Part of a small language model's weights.
Architecture: RMSNorm before each block, rotary positions, untied embeddings.
Each number is 50 + 10 x the weight over its row's rms, rounded and kept within 0 to 99. Layers, rows and columns count from 0. The size before them is the row's rms in percent of the matrix's.

# layer 2 MLP gate, 320x128, rms 0.0499, rows 160-214, columns 0-127
152:60 54 53 46 61 52 68 57 51 46 49 71 57 41 44 62 42 56 32 40 51 60 53 49 27 40 51 19 52 41 39 61 45 49 67 56 52 31 39 45 57 53 43 64 51 48 57 45 61 34 51 48 44 54 63 45 38 47 53 60 45 59 26 38 40 56 53 75 52 38 39 33 52 50 57 57 50 50 58 45 58 36 47 48 37 50 51 64 51 52 54 40 46 55 54 44 48 47 48 64 44 40 54 36 78 40 47 39 29 56 50 54 45 45 33 38 53 55 46 62 48 47 71 39 60 46 62 49
043:58 49 56 45 56 62 46 40 67 47 57 67 57 53 61 38 55 42 49 41 47 52 64 64 43 63 49 46 56 51 50 48 70 55 51 61 40 48 53 49 43 61 59 55 52 60 43 67 41 49 53 55 48 46 45 58 78 64 49 71 49 53 43 48 54 30 37 54 43 45 55 43 42 37 55 48 35 46 56 41 62 55 48 50 61 44 60 50 57 39 52 28 43 53 43 46 55 50 53 56 38 53 68 57 64 44 63 44 54 55 44 43 61 26 53 42 47 43 91 46 58 64 56 45 60 53 79 54
109:60 53 40 59 85 58 53 42 52 53 47 49 47 45 37 48 49 40 58 45 62 51 44 41 57 52 66 34 51 55 51 77 44 66 44 41 49 52 33 70 60 59 54 45 29 45 39 47 48 75 56 47 52 43 42 57 58 45 64 42 50 53 51 53 58 36 47 60 45 44 63 56 34 63 42 49 67 42 40 64 57 56 39 54 55 39 46 52 61 61 43 57 57 42 38 62 31 42 56 49 33 60 52 51 44 48 35 65 50 47 61 43 34 39 53 45 61 50 46 54 62 44 52 58 49 48 77 40
049:48 45 67 48 64 46 55 64 49 45 52 37 53 42 31 36 55 41 55 83 48 44 52 38 48 43 46 48 72 36 58 47 50 30 43 50 64 44 41 46 44 59 45 62 37 57 52 46 58 48 50 42 54 54 46 36 42 29 45 47 48 32 53 53 44 24 30 50 49 52 44 38 58 56 45 44 47 41 70 33 65 53 40 51 48 48 45 58 30 44 51 62 39 63 54 63 47 41 46 54 47 40 44 42 54 41 69 48 51 49 53 47 70 43 46 39 51 35 71 57 64 52 64 57 53 42 50 58
141:54 43 61 55 63 56 48 58 76 61 42 41 43 46 32 28 57 37 44 50 63 52 50 56 47 54 56 60 47 41 42 65 37 62 37 40 37 65 44 45 47 38 46 57 40 53 65 49 54 49 47 60 37 34 45 60 61 55 52 59 52 51 43 65 38 61 43 52 53 42 70 40 55 41 48 52 43 54 62 47 36 34 47 58 41 70 49 60 44 50 38 54 43 55 58 48 40 49 70 41 40 58 40 49 52 48 65 48 52 28 51 62 30 35 45 52 55 50 61 39 60 47 56 27 63 76 47 45
027:55 63 33 37 54 47 46 72 48 49 54 57 57 56 55 53 50 40 44 47 46 58 55 39 72 57 47 51 47 45 41 38 48 62 36 64 54 53 54 37 57 61 53 44 40 50 50 47 48 62 60 61 45 52 42 35 66 55 42 64 73 72 48 44 52 47 49 68 32 62 53 51 58 64 38 69 64 48 42 62 49 56 56 50 66 54 62 44 53 46 43 41 53 45 47 18 56 48 47 38 56 49 45 45 54 47 41 59 41 52 49 45 53 53 44 47 43 47 94 45 51 54 46 60 57 38 52 40
052:52 43 43 54 59 46 58 66 40 52 49 60 55 53 60 67 57 50 54 49 44 55 57 52 59 49 51 51 59 30 42 49 39 26 62 68 53 58 64 42 61 26 45 47 46 42 63 58 55 48 49 49 47 56 56 56 51 62 37 47 72 66 37 44 47 58 55 55 69 42 44 58 65 44 55 50 51 55 36 53 30 55 39 61 52 51 55 40 77 51 49 50 71 51 31 25 59 60 51 26 50 48 57 62 48 52 64 53 59 56 55 54 63 54 51 61 47 60 54 35 41 50 59 41 45 55 67 64
072:50 55 46 51 64 54 51 46 58 50 57 50 54 47 42 53 58 52 66 63 47 55 61 46 35 65 59 47 37 55 39 51 65 79 52 51 42 50 49 61 40 71 59 49 43 34 46 54 39 61 50 50 43 49 56 35 71 51 45 44 44 57 57 49 45 33 33 52 39 54 78 46 66 44 44 62 40 38 54 52 70 47 66 64 45 51 58 50 61 48 50 58 52 43 56 46 41 56 56 41 34 50 51 61 52 52 47 67 72 39 52 55 70 62 61 57 52 59 77 54 60 47 26 47 52 44 54 43
042:51 41 46 50 45 39 45 50 59 50 32 52 50 52 56 52 48 55 43 63 37 58 78 58 43 39 52 31 53 50 54 41 54 84 45 50 47 49 62 48 64 37 58 51 56 49 39 51 53 53 46 41 44 48 41 54 57 70 51 63 62 62 61 50 50 28 50 59 42 48 52 30 31 43 24 49 58 53 44 51 55 52 56 55 56 68 50 38 57 64 63 51 41 47 53 44 51 57 35 52 55 46 50 52 41 43 52 87 44 54 46 43 72 48 63 45 52 51 68 49 54 56 44 58 53 40 34 44
110:59 52 56 49 49 63 80 30 50 44 39 52 42 60 45 52 39 57 34 41 44 36 53 53 67 39 54 44 55 56 39 42 53 52 53 54 80 25 39 48 63 44 51 42 48 31 27 31 54 30 49 53 40 59 61 49 41 23 59 63 37 42 52 54 51 49 38 54 59 65 43 40 48 48 62 46 48 42 57 64 51 36 53 65 61 55 59 45 58 30 55 48 49 56 47 48 47 45 46 46 53 42 58 37 49 34 53 54 48 58 46 39 63 48 52 38 47 41 60 41 45 46 44 65 49 58 54 53
028:43 40 48 44 52 60 54 64 49 54 22 54 49 53 54 42 57 44 43 63 36 61 43 49 23 52 62 62 40 44 49 48 53 64 51 41 45 55 55 53 49 43 56 51 48 52 58 54 48 60 58 51 51 39 47 52 66 45 52 87 54 58 61 52 50 22 47 56 91 41 62 35 47 68 47 49 41 59 30 41 51 68 63 39 47 65 53 49 47 35 48 41 45 49 51 50 59 58 44 47 41 53 56 41 46 49 44 64 45 55 52 45 58 59 54 48 59 54 58 43 47 39 50 67 60 60 47 40
027:46 59 65 44 67 63 55 43 54 55 61 58 44 66 63 73 49 35 59 52 56 61 57 56 55 40 42 47 50 39 59 69 59 64 50 50 49 50 55 55 51 73 53 56 56 48 43 42 44 58 54 49 52 46 71 61 43 59 55 62 49 45 55 60 44 59 59 62 17 50 67 46 40 55 48 53 64 53 49 30 55 53 59 61 52 58 55 53 43 54 42 54 50 60 43 46 34 61 66 59 61 54 61 48 63 50 31 49 50 48 45 41 32 54 50 46 43 73 21 42 55 52 49 70 57 58 54 46
092:51 53 53 55 49 40 59 53 43 51 40 34 43 51 50 44 39 49 50 25 53 42 52 48 48 46 61 36 39 46 56 61 54 50 51 42 62 47 39 59 64 55 51 72 35 33 44 50 35 38 53 56 38 58 54 43 53 41 48 63 70 44 36 47 37 49 55 50 62 52 64 40 64 57 54 39 42 46 68 41 65 45 47 45 54 53 58 80 53 47 63 40 38 60 41 50 57 44 70 42 57 61 69 35 36 41 45 49 39 46 54 46 43 79 50 43 47 58 31 46 61 49 39 40 57 55 33 56
078:63 64 56 46 55 53 41 72 39 40 69 44 58 47 80 41 57 53 43 47 46 49 57 48 33 33 63 27 56 51 61 37 52 57 51 58 44 47 66 25 41 44 65 56 33 65 52 33 52 39 50 56 43 43 43 47 29 60 44 62 71 54 44 66 53 57 51 49 46 44 45 46 55 44 46 47 51 44 53 53 49 45 29 44 58 60 54 49 46 38 42 48 68 51 51 50 34 54 53 49 47 41 57 61 54 35 63 30 61 58 35 45 46 56 39 46 51 47 48 50 49 48 42 62 27 47 51 50
027:48 55 48 55 33 50 41 54 48 49 27 57 55 51 54 30 57 47 49 76 53 46 50 52 32 39 47 58 49 46 40 35 59 65 48 34 60 47 45 52 60 57 46 38 45 64 68 47 43 46 51 50 44 58 46 61 60 66 57 64 37 39 45 47 62 59 47 60 10 43 46 47 37 53 50 46 48 42 54 67 45 41 45 42 57 47 44 48 52 51 36 49 65 53 56 53 32 43 59 59 46 46 67 54 62 52 36 46 47 55 37 58 47 33 53 49 63 64 60 52 48 46 46 67 59 46 79 46
040:47 38 66 54 48 49 54 30 49 52 54 41 51 50 45 64 53 52 53 55 52 46 47 46 46 51 48 37 64 55 51 51 63 43 48 47 55 51 50 47 29 68 52 62 40 44 49 42 45 40 45 61 45 51 57 43 41 56 64 61 45 44 40 46 36 05 49 50 41 57 35 48 51 40 53 44 40 47 54 27 55 35 42 60 57 51 39 56 46 44 33 60 43 59 41 49 70 51 52 55 47 49 50 58 50 60 46 59 57 58 50 44 51 52 50 55 50 43 99 40 45 38 59 58 51 38 60 55
046:54 65 43 52 59 51 65 57 43 30 60 44 38 47 20 76 53 64 38 57 52 56 47 71 68 49 46 36 40 50 52 55 31 49 64 54 54 38 37 53 33 40 45 51 49 43 35 52 61 51 49 56 39 54 43 43 44 32 48 52 48 51 47 46 49 52 56 48 57 51 59 29 47 52 47 49 48 57 50 38 58 51 33 54 45 32 47 57 55 37 46 54 36 54 53 52 45 51 56 47 39 48 52 51 51 54 48 84 29 43 51 65 79 52 49 50 56 56 45 48 57 65 45 70 41 47 40 51
241:08 58 56 48 57 41 50 46 52 44 50 28 55 60 71 35 57 59 53 55 37 57 45 44 44 54 48 49 38 50 44 42 57 54 53 54 51 75 54 63 46 49 38 59 22 54 42 49 51 56 48 50 73 41 42 48 48 45 47 54 44 34 56 60 42 52 60 52 44 33 43 61 64 46 44 42 51 57 43 45 61 31 49 61 56 50 63 43 49 37 43 48 54 49 47 49 46 53 46 61 39 48 49 55 50 51 48 37 44 29 55 54 48 50 35 67 56 40 43 48 37 72 64 61 48 49 46 27
145:56 36 68 45 36 70 70 56 53 42 49 50 71 49 43 35 46 45 49 53 40 53 39 45 44 49 61 38 65 61 55 43 34 52 50 55 65 46 55 44 48 56 38 37 57 57 23 48 50 56 50 36 51 36 48 59 57 44 67 56 66 43 48 60 49 57 34 53 40 67 56 53 56 60 27 53 65 40 36 70 66 44 44 51 67 53 49 69 54 49 62 49 40 55 45 44 35 51 40 55 46 52 53 41 45 42 45 42 44 53 44 31 46 45 66 53 41 56 45 42 56 53 35 61 57 45 70 46
161:36 28 44 50 44 64 67 48 63 42 48 59 53 50 47 47 46 61 61 67 33 83 44 33 47 69 42 53 44 66 41 46 47 59 27 48 45 39 45 48 56 47 58 29 48 54 74 35 59 49 42 54 48 32 61 49 62 40 40 48 58 57 36 46 52 52 54 59 39 52 51 61 52 45 48 47 63 49 49 50 48 51 62 47 48 54 68 51 60 56 41 45 60 40 53 59 43 65 52 38 32 28 45 62 52 28 50 54 52 58 50 58 33 49 46 36 45 44 49 58 49 59 45 41 65 43 49 58
026:46 56 46 46 46 40 57 55 43 50 65 48 50 62 38 49 56 55 44 92 57 60 41 45 43 47 44 58 46 50 55 46 38 43 49 49 43 48 58 53 65 55 44 48 62 47 54 50 44 44 44 38 52 49 54 47 49 41 59 76 49 28 53 58 45 34 55 47 57 59 44 42 30 49 51 53 57 57 46 60 57 60 42 54 28 35 47 46 60 61 38 53 37 49 56 33 58 51 44 44 56 52 56 45 44 50 33 46 60 45 49 52 60 40 55 58 50 56 99 51 43 55 42 59 58 64 54 55
152:48 58 55 47 49 57 59 49 46 50 72 53 47 37 64 51 30 32 45 59 38 52 41 36 69 46 63 39 48 65 35 39 67 62 30 57 59 48 47 59 56 35 56 61 59 43 67 49 44 54 60 44 50 58 51 49 58 32 37 56 52 34 40 64 49 54 54 61 49 75 60 61 43 39 56 43 40 34 45 41 72 50 56 58 61 51 46 75 61 43 42 37 42 59 46 41 39 56 37 55 49 49 56 39 52 36 47 49 47 49 48 49 64 54 46 55 41 65 49 32 51 43 32 48 47 38 57 49
169:57 54 60 68 49 53 63 58 44 57 45 59 37 61 63 55 57 50 54 44 51 35 23 44 46 45 52 54 41 58 51 49 58 52 46 62 35 48 47 60 40 47 39 53 36 29 59 32 59 47 35 39 50 69 54 60 58 60 50 40 60 64 27 67 48 60 54 43 51 50 62 31 57 51 58 42 62 30 48 42 57 59 48 54 40 59 45 62 43 48 56 44 49 38 45 44 35 66 52 47 58 50 58 65 68 38 37 42 29 51 40 54 47 56 39 59 51 71 45 48 37 50 44 56 56 56 31 66
106:47 62 55 41 40 51 44 28 44 51 48 56 49 62 56 51 68 45 33 42 48 42 52 55 53 40 44 72 49 60 50 42 52 48 52 36 51 52 67 33 69 64 46 65 42 42 65 61 51 49 52 46 67 52 45 77 51 47 48 78 52 47 71 47 54 62 42 68 69 50 46 64 62 34 56 54 47 56 46 55 56 45 49 34 46 32 48 46 64 47 45 55 38 51 27 32 49 44 71 61 44 43 50 53 45 49 42 37 53 57 51 49 46 51 50 61 63 52 45 53 49 64 55 59 64 55 52 40
062:52 61 57 49 49 53 47 30 50 49 35 53 62 52 52 46 53 35 60 63 51 51 55 45 57 61 35 53 51 46 49 62 34 52 59 60 56 55 47 56 67 54 55 47 54 49 63 51 45 53 55 43 50 43 57 58 76 50 53 36 11 26 41 49 51 37 61 37 66 43 47 37 60 60 55 38 66 38 46 55 47 38 47 45 42 45 48 49 67 51 48 54 53 49 42 61 50 51 29 58 60 64 32 48 43 51 41 51 69 46 47 72 37 48 49 42 48 57 44 42 45 43 78 54 46 60 63 55
123:62 76 49 61 61 31 50 46 32 59 53 69 59 55 50 67 51 54 31 36 42 54 34 42 54 59 43 48 40 45 77 47 36 53 50 45 40 45 52 50 58 45 45 42 28 41 56 54 33 52 44 59 53 47 54 48 48 37 37 45 55 60 39 57 57 39 54 47 38 51 49 55 70 53 64 56 44 53 51 49 62 72 58 45 52 32 46 34 64 49 64 58 52 40 47 60 49 54 54 51 40 55 53 55 37 46 36 37 52 64 57 57 68 65 54 51 46 49 40 47 40 47 34 69 48 56 64 38
067:52 56 43 46 51 43 56 50 44 60 20 67 52 55 50 51 57 42 61 67 66 48 47 29 46 37 60 36 58 46 53 53 45 58 64 55 51 53 45 71 54 49 52 44 56 54 43 50 61 40 57 55 44 53 52 36 53 44 53 21 51 53 45 51 55 63 52 53 38 59 34 52 40 39 64 45 58 56 41 47 56 58 63 65 44 67 57 53 52 67 64 49 62 49 43 27 52 51 47 52 53 66 51 51 52 47 35 44 54 45 46 58 53 53 49 53 36 74 30 43 40 34 47 23 68 57 64 50
152:51 43 68 58 52 64 61 42 41 61 51 52 54 39 64 56 35 52 56 61 57 51 44 70 45 52 41 52 31 63 52 56 57 32 32 26 43 40 46 58 62 74 47 36 66 52 45 49 66 51 57 58 43 54 52 47 59 53 55 35 61 47 42 65 55 53 65 41 35 51 62 52 49 52 50 53 36 36 48 38 51 34 45 48 49 54 29 53 57 32 48 34 55 49 41 61 37 50 46 42 40 44 47 41 55 41 25 56 58 45 63 52 60 50 43 44 40 66 66 30 46 64 58 55 55 55 58 56
025:55 58 46 51 51 26 63 58 58 58 40 67 48 65 48 26 50 54 45 39 54 44 42 47 46 45 47 44 45 55 52 63 44 64 67 46 63 48 39 56 74 68 41 49 60 63 55 54 47 42 51 33 53 40 43 49 48 37 38 18 53 66 44 55 53 49 65 53 52 50 61 43 38 45 35 36 45 53 46 63 38 51 52 52 34 51 63 46 30 47 58 54 45 57 51 80 44 46 53 52 61 59 43 47 53 49 56 44 49 63 50 44 55 53 45 45 56 63 43 49 39 62 45 67 57 70 30 48
106:54 48 54 62 63 33 64 44 61 31 39 51 44 12 46 54 42 56 39 49 47 63 56 61 69 43 40 38 60 24 65 38 61 41 27 59 53 49 43 57 54 47 47 41 53 40 51 39 56 53 45 55 41 60 52 37 35 37 51 46 60 67 53 50 32 52 41 43 56 61 40 60 59 51 63 54 49 31 45 43 56 48 48 39 58 45 62 71 56 59 57 43 52 54 39 64 66 41 59 56 40 59 61 55 51 43 33 56 60 59 46 50 50 50 40 38 41 47 51 51 47 58 56 47 56 43 60 48
145:45 63 72 46 49 33 67 49 55 29 52 52 51 44 57 37 42 52 43 61 53 46 42 49 44 44 59 41 64 49 63 35 47 56 46 55 50 40 41 60 70 50 57 57 63 61 63 38 50 24 40 65 46 48 59 44 41 42 44 78 69 49 57 66 36 44 57 59 67 46 61 55 59 48 52 38 47 51 50 57 47 50 43 61 49 49 50 54 49 39 59 43 59 74 50 44 56 64 35 46 53 50 49 61 70 35 58 28 49 50 47 48 55 38 42 41 40 63 48 42 56 57 44 31 59 59 45 45
030:46 47 53 51 49 54 63 40 59 55 44 29 48 41 45 58 44 66 51 37 42 50 39 47 42 52 51 43 58 41 47 46 62 58 17 39 49 45 44 57 48 57 55 55 61 41 47 44 60 55 40 45 53 60 57 27 58 30 62 46 44 43 48 49 40 22 52 38 80 48 38 42 36 54 50 35 47 34 61 41 52 56 45 53 64 59 43 63 41 66 46 46 46 49 47 47 57 46 52 45 41 64 52 46 66 62 48 44 50 44 53 41 59 48 45 55 55 43 90 54 51 45 49 47 57 31 44 50
021:43 47 47 47 62 53 61 51 55 57 43 42 47 50 52 60 50 37 57 63 51 45 42 61 34 71 44 76 51 57 57 58 54 77 58 48 50 40 50 49 48 32 46 49 44 53 53 56 47 45 53 58 44 46 59 50 69 36 48 83 26 45 52 57 42 71 46 52 32 46 56 58 54 41 52 49 47 33 45 36 56 51 54 52 74 39 49 54 37 34 58 68 30 45 53 41 41 55 48 41 40 48 52 53 49 58 41 52 54 43 53 60 55 64 53 46 45 34 33 59 49 45 40 36 55 70 50 39
148:60 54 45 67 56 60 58 43 54 56 45 45 69 35 66 51 39 43 50 57 47 21 42 36 47 42 55 58 64 57 42 73 60 51 56 47 45 52 41 58 60 55 48 41 62 48 47 50 56 32 56 44 47 54 57 38 58 46 51 42 49 56 44 65 58 57 56 46 47 40 42 40 53 32 43 59 28 37 51 29 57 40 53 48 66 46 50 54 68 49 45 32 51 55 50 40 56 52 46 39 53 61 40 48 48 62 23 41 57 32 69 73 58 51 43 38 57 61 43 50 44 33 51 58 61 40 55 38
036:53 45 53 48 44 52 45 64 47 44 59 47 49 40 43 44 39 46 58 34 46 51 52 55 40 50 47 28 43 51 54 29 69 83 73 57 49 48 49 56 36 57 50 38 41 51 48 52 48 39 57 55 45 50 32 50 49 48 62 50 58 55 50 49 42 75 51 56 59 60 39 42 66 64 41 46 49 40 48 52 54 39 37 55 54 53 55 56 40 44 61 38 58 49 55 57 72 53 69 59 57 45 66 46 50 43 44 47 40 57 40 50 64 26 55 36 42 41 23 48 42 59 55 51 50 57 78 51
092:58 61 55 36 53 51 60 53 41 51 54 49 52 67 43 48 41 59 47 33 39 37 37 44 57 47 43 49 58 47 53 47 55 41 42 36 42 43 45 53 54 38 45 44 49 45 57 36 64 36 38 69 34 38 37 43 56 33 54 23 60 46 40 68 51 27 40 58 55 65 66 36 76 44 47 63 65 45 40 59 55 44 52 38 53 54 51 46 55 54 50 36 39 52 69 60 57 44 37 50 36 36 51 47 59 36 40 37 51 52 63 48 63 55 47 58 34 55 48 44 52 27 47 48 59 50 40 37
047:53 44 60 43 48 53 48 40 49 51 69 34 50 66 45 41 44 41 66 61 54 51 48 36 47 55 46 24 49 39 61 52 48 39 38 52 36 52 55 57 59 63 38 50 46 60 48 46 58 52 53 53 50 49 47 58 42 53 42 43 72 48 38 56 46 67 55 32 58 55 49 36 55 54 50 50 57 68 65 68 50 51 47 69 39 49 65 44 40 48 62 59 34 54 59 63 52 49 36 76 67 46 46 38 41 47 39 62 71 64 53 64 66 35 45 48 47 57 31 39 56 51 59 48 55 29 44 50
086:52 55 47 51 48 57 59 49 32 50 64 47 54 69 37 43 54 42 64 53 49 50 44 55 64 55 39 46 52 45 63 72 63 30 50 51 50 49 47 40 68 49 49 49 53 50 43 47 56 51 47 39 58 41 55 56 65 32 49 40 42 46 45 51 60 66 45 44 56 53 55 51 49 55 68 53 64 66 75 46 62 44 49 52 51 42 50 57 37 37 43 50 49 56 54 25 35 47 56 40 57 52 58 36 44 50 40 42 45 44 31 60 47 29 62 47 43 66 64 32 57 44 75 50 40 40 81 45
080:48 57 64 56 51 54 42 47 42 45 52 52 48 41 54 55 52 58 59 63 49 52 46 51 55 57 71 49 38 45 55 68 45 47 56 62 33 45 50 43 29 39 66 60 64 48 36 55 63 61 55 55 38 53 64 62 33 19 61 37 45 28 43 56 59 56 45 57 55 56 61 51 49 55 50 35 42 47 45 49 54 63 29 46 56 76 56 48 48 34 41 58 57 44 56 80 39 44 55 51 44 44 51 49 38 49 59 52 61 38 54 50 46 56 44 45 53 40 80 51 47 45 64 56 60 45 47 58
044:48 57 33 52 70 42 61 37 53 39 41 41 48 46 51 33 55 44 47 41 48 50 55 62 68 36 46 46 51 50 41 56 36 56 47 39 58 44 54 57 59 58 51 48 49 62 67 50 51 49 36 65 49 39 43 41 62 34 64 33 49 49 55 47 59 80 57 48 41 56 57 45 48 52 45 56 49 54 50 49 41 43 57 53 50 50 46 55 58 58 63 50 51 60 53 22 45 45 43 46 43 42 52 38 51 40 50 34 49 56 54 50 70 51 45 52 33 52 00 55 52 45 55 65 52 48 54 49
122:46 77 44 73 64 49 55 51 66 42 44 53 63 40 50 38 57 51 54 59 45 41 61 50 49 34 36 63 46 60 36 59 48 50 71 44 47 45 49 53 53 62 63 52 47 54 59 52 50 49 66 62 39 63 43 47 38 58 58 43 39 55 55 59 60 52 45 40 43 34 66 60 54 46 37 49 49 36 60 59 69 44 61 47 50 31 42 63 53 60 42 51 62 54 32 52 40 48 48 42 43 38 39 41 63 46 49 32 56 53 49 52 76 61 37 41 46 53 28 51 72 59 59 38 48 42 43 47
126:43 53 62 48 51 63 64 64 45 64 52 37 17 47 48 47 46 48 46 39 38 58 52 51 48 51 69 58 45 55 62 47 35 49 49 54 53 52 52 41 50 39 49 46 34 29 47 26 60 38 40 58 55 46 48 40 46 52 43 57 45 62 52 67 53 59 55 57 51 51 38 47 43 64 56 49 35 46 59 56 51 62 55 57 35 56 56 61 42 54 57 61 38 36 50 36 69 38 55 50 58 51 64 54 78 45 54 45 46 23 39 73 45 55 43 65 58 56 57 48 65 45 67 56 53 59 48 54
116:42 61 45 55 41 47 53 62 54 42 36 49 45 51 54 32 48 41 54 56 41 51 41 37 49 53 50 70 54 49 58 42 53 42 53 36 46 61 37 68 61 48 37 53 45 35 75 41 60 31 57 46 49 61 48 44 48 53 25 46 57 53 61 59 39 60 33 61 43 65 49 56 74 44 50 65 57 44 49 60 53 52 41 52 56 35 38 36 49 57 54 44 64 48 67 48 55 42 60 47 34 51 30 62 56 55 54 31 47 42 67 52 55 61 46 62 45 55 42 65 46 39 47 59 35 51 54 26
153:45 56 38 45 39 42 47 50 56 75 50 71 39 51 47 66 39 47 57 53 54 48 46 70 60 54 60 35 47 62 59 41 68 58 47 33 37 28 47 47 56 56 37 61 47 38 40 54 50 42 36 43 51 56 46 61 54 47 66 37 36 66 41 41 43 40 29 41 50 55 41 45 47 55 60 39 58 58 50 51 65 39 28 49 72 69 56 52 36 43 35 47 50 49 51 48 50 55 46 30 49 50 39 50 54 53 64 68 58 47 43 44 60 44 54 56 47 53 42 40 30 47 36 42 52 53 35 47
134:42 30 56 65 42 49 64 55 53 49 39 37 71 38 56 50 60 42 37 58 46 57 61 46 40 54 64 56 43 38 59 56 49 34 41 39 57 49 45 46 67 40 52 52 30 39 50 54 43 38 46 62 42 43 42 64 68 33 44 33 64 55 54 55 46 66 59 52 57 65 38 52 62 60 53 43 56 51 61 50 48 41 49 46 59 59 72 65 66 31 58 44 58 62 29 46 60 65 62 43 41 52 52 48 54 52 59 35 53 52 44 59 56 46 43 44 34 62 54 41 63 44 37 44 56 51 47 28
044:43 55 44 56 62 52 42 73 45 42 57 52 58 51 39 33 58 55 65 52 63 38 51 49 54 58 45 52 50 52 55 40 40 22 64 59 47 51 51 39 45 60 41 44 56 56 55 49 46 39 47 38 53 52 75 57 55 50 65 29 55 45 57 61 56 76 40 41 43 61 50 50 50 30 64 45 64 46 60 72 54 64 47 53 43 37 54 58 53 62 56 58 49 47 66 72 51 48 39 56 53 39 60 47 39 36 76 46 59 53 43 53 49 34 49 48 48 56 62 48 65 47 64 51 61 55 66 59
102:49 51 78 44 45 51 53 53 51 58 49 56 47 52 49 48 61 39 54 50 41 50 65 42 50 81 53 47 64 77 37 42 57 74 54 48 50 47 38 46 33 70 49 47 60 51 45 38 40 59 55 54 56 55 51 49 41 59 57 53 60 45 60 53 52 62 37 40 59 50 56 69 34 55 37 51 23 44 42 60 67 57 53 57 37 59 67 47 57 61 54 52 58 45 49 44 45 58 64 47 52 60 45 42 51 54 59 27 59 53 42 43 44 46 39 62 52 41 65 53 53 53 59 38 64 72 44 41
023:54 50 41 47 48 61 42 57 49 49 65 31 35 44 47 42 49 48 47 61 51 51 57 62 35 45 50 45 34 61 54 43 61 43 58 54 49 55 51 53 23 71 43 60 45 40 50 45 54 51 42 52 42 48 51 51 60 41 59 54 64 52 45 51 50 79 46 50 04 63 66 48 47 43 50 51 44 48 55 40 51 37 51 54 56 49 54 43 49 37 56 47 46 50 48 43 60 48 72 47 41 54 64 41 42 39 62 16 50 49 40 36 50 35 64 44 45 45 40 42 54 52 36 50 59 41 41 54
085:49 73 42 40 43 39 54 48 59 43 66 52 38 31 64 61 48 54 40 66 50 49 39 46 37 39 63 49 39 50 53 44 59 56 55 62 51 63 51 41 51 29 34 60 33 68 37 46 44 48 64 53 57 51 28 50 59 75 44 19 41 32 48 49 45 54 57 49 67 53 65 47 42 54 40 47 38 44 49 49 56 44 63 59 45 60 54 48 55 65 51 51 46 53 56 35 37 53 42 37 46 59 35 62 50 58 50 51 53 38 41 68 54 46 47 53 46 55 45 52 42 59 49 48 57 25 44 39
037:53 67 47 50 50 53 51 53 59 51 34 51 55 62 58 49 67 53 54 61 50 58 66 43 55 39 46 50 43 59 48 61 33 49 60 45 34 56 54 48 70 63 51 47 42 49 48 52 42 44 49 55 58 41 45 59 62 56 43 56 49 58 42 54 56 25 68 46 36 39 61 44 37 41 56 55 54 60 47 50 50 57 52 55 69 50 58 42 56 64 63 46 55 54 45 53 42 59 54 55 38 58 41 56 48 53 42 47 44 51 51 35 57 58 59 44 49 49 00 40 48 50 54 80 58 53 37 48
118:65 66 53 54 57 60 45 50 35 50 47 67 61 41 49 55 53 48 41 43 43 39 43 58 50 56 52 39 39 60 55 61 48 37 50 48 56 50 59 42 35 47 70 52 60 44 45 60 42 43 39 49 50 56 28 64 58 29 53 52 50 62 52 59 64 49 57 70 44 47 37 72 32 60 43 59 51 36 45 50 41 47 47 39 44 59 68 55 50 62 47 49 53 68 37 62 54 43 56 45 45 63 59 60 47 12 61 54 43 50 51 45 78 60 37 48 44 60 50 42 44 56 39 52 63 55 58 55
142:58 62 52 55 48 34 68 47 51 66 41 70 48 44 46 44 33 53 46 46 51 48 49 37 67 54 52 41 57 47 46 32 45 56 47 52 57 37 35 46 47 47 61 54 79 54 54 40 44 40 49 55 39 57 70 35 49 29 45 39 62 40 44 46 24 64 46 59 42 58 62 31 36 45 65 46 43 48 54 60 47 48 53 56 52 64 41 51 62 49 54 40 60 68 63 49 51 66 34 36 54 44 57 51 52 47 60 36 56 55 39 67 59 47 41 57 40 61 42 38 66 48 49 56 67 57 45 58
056:51 35 63 51 43 67 42 25 43 68 40 56 54 58 64 45 43 56 49 49 45 67 47 55 72 51 50 63 43 60 45 43 48 39 49 54 46 49 68 51 34 55 54 52 64 45 51 47 60 62 51 61 36 50 37 56 64 53 40 61 53 74 43 53 51 76 47 54 67 49 40 56 63 63 34 42 49 52 51 30 43 49 54 45 43 57 52 51 29 47 46 41 55 56 50 25 48 55 33 49 56 35 38 39 48 51 54 33 56 49 49 54 65 69 57 41 46 53 59 45 46 60 36 41 35 41 51 45
174:54 43 26 45 56 61 44 51 60 49 49 39 59 47 65 47 30 35 60 58 49 34 56 37 45 55 38 67 56 42 42 38 66 41 62 46 55 67 51 59 52 41 44 67 60 51 48 49 55 30 64 43 60 45 38 76 52 52 54 60 33 46 56 53 63 56 47 49 56 49 36 52 51 44 47 67 61 51 67 39 50 46 43 49 51 54 45 51 53 47 66 36 37 58 55 59 59 44 40 57 45 57 34 40 42 45 33 41 58 50 57 65 51 52 60 34 46 65 50 41 50 24 68 62 41 47 59 40
058:58 51 44 59 61 56 56 53 44 56 70 44 62 46 57 40 42 38 40 17 48 53 50 41 90 57 48 46 46 23 55 40 55 66 31 59 47 52 57 54 31 30 62 56 33 49 65 43 53 52 50 50 48 46 46 49 33 54 53 41 37 53 48 51 61 51 39 45 60 54 50 53 74 41 61 58 54 39 49 55 51 59 47 51 58 49 51 56 52 52 51 50 55 55 49 46 59 51 52 55 45 47 54 43 49 49 58 60 46 53 45 50 25 45 42 46 38 37 36 45 53 42 41 26 51 42 30 41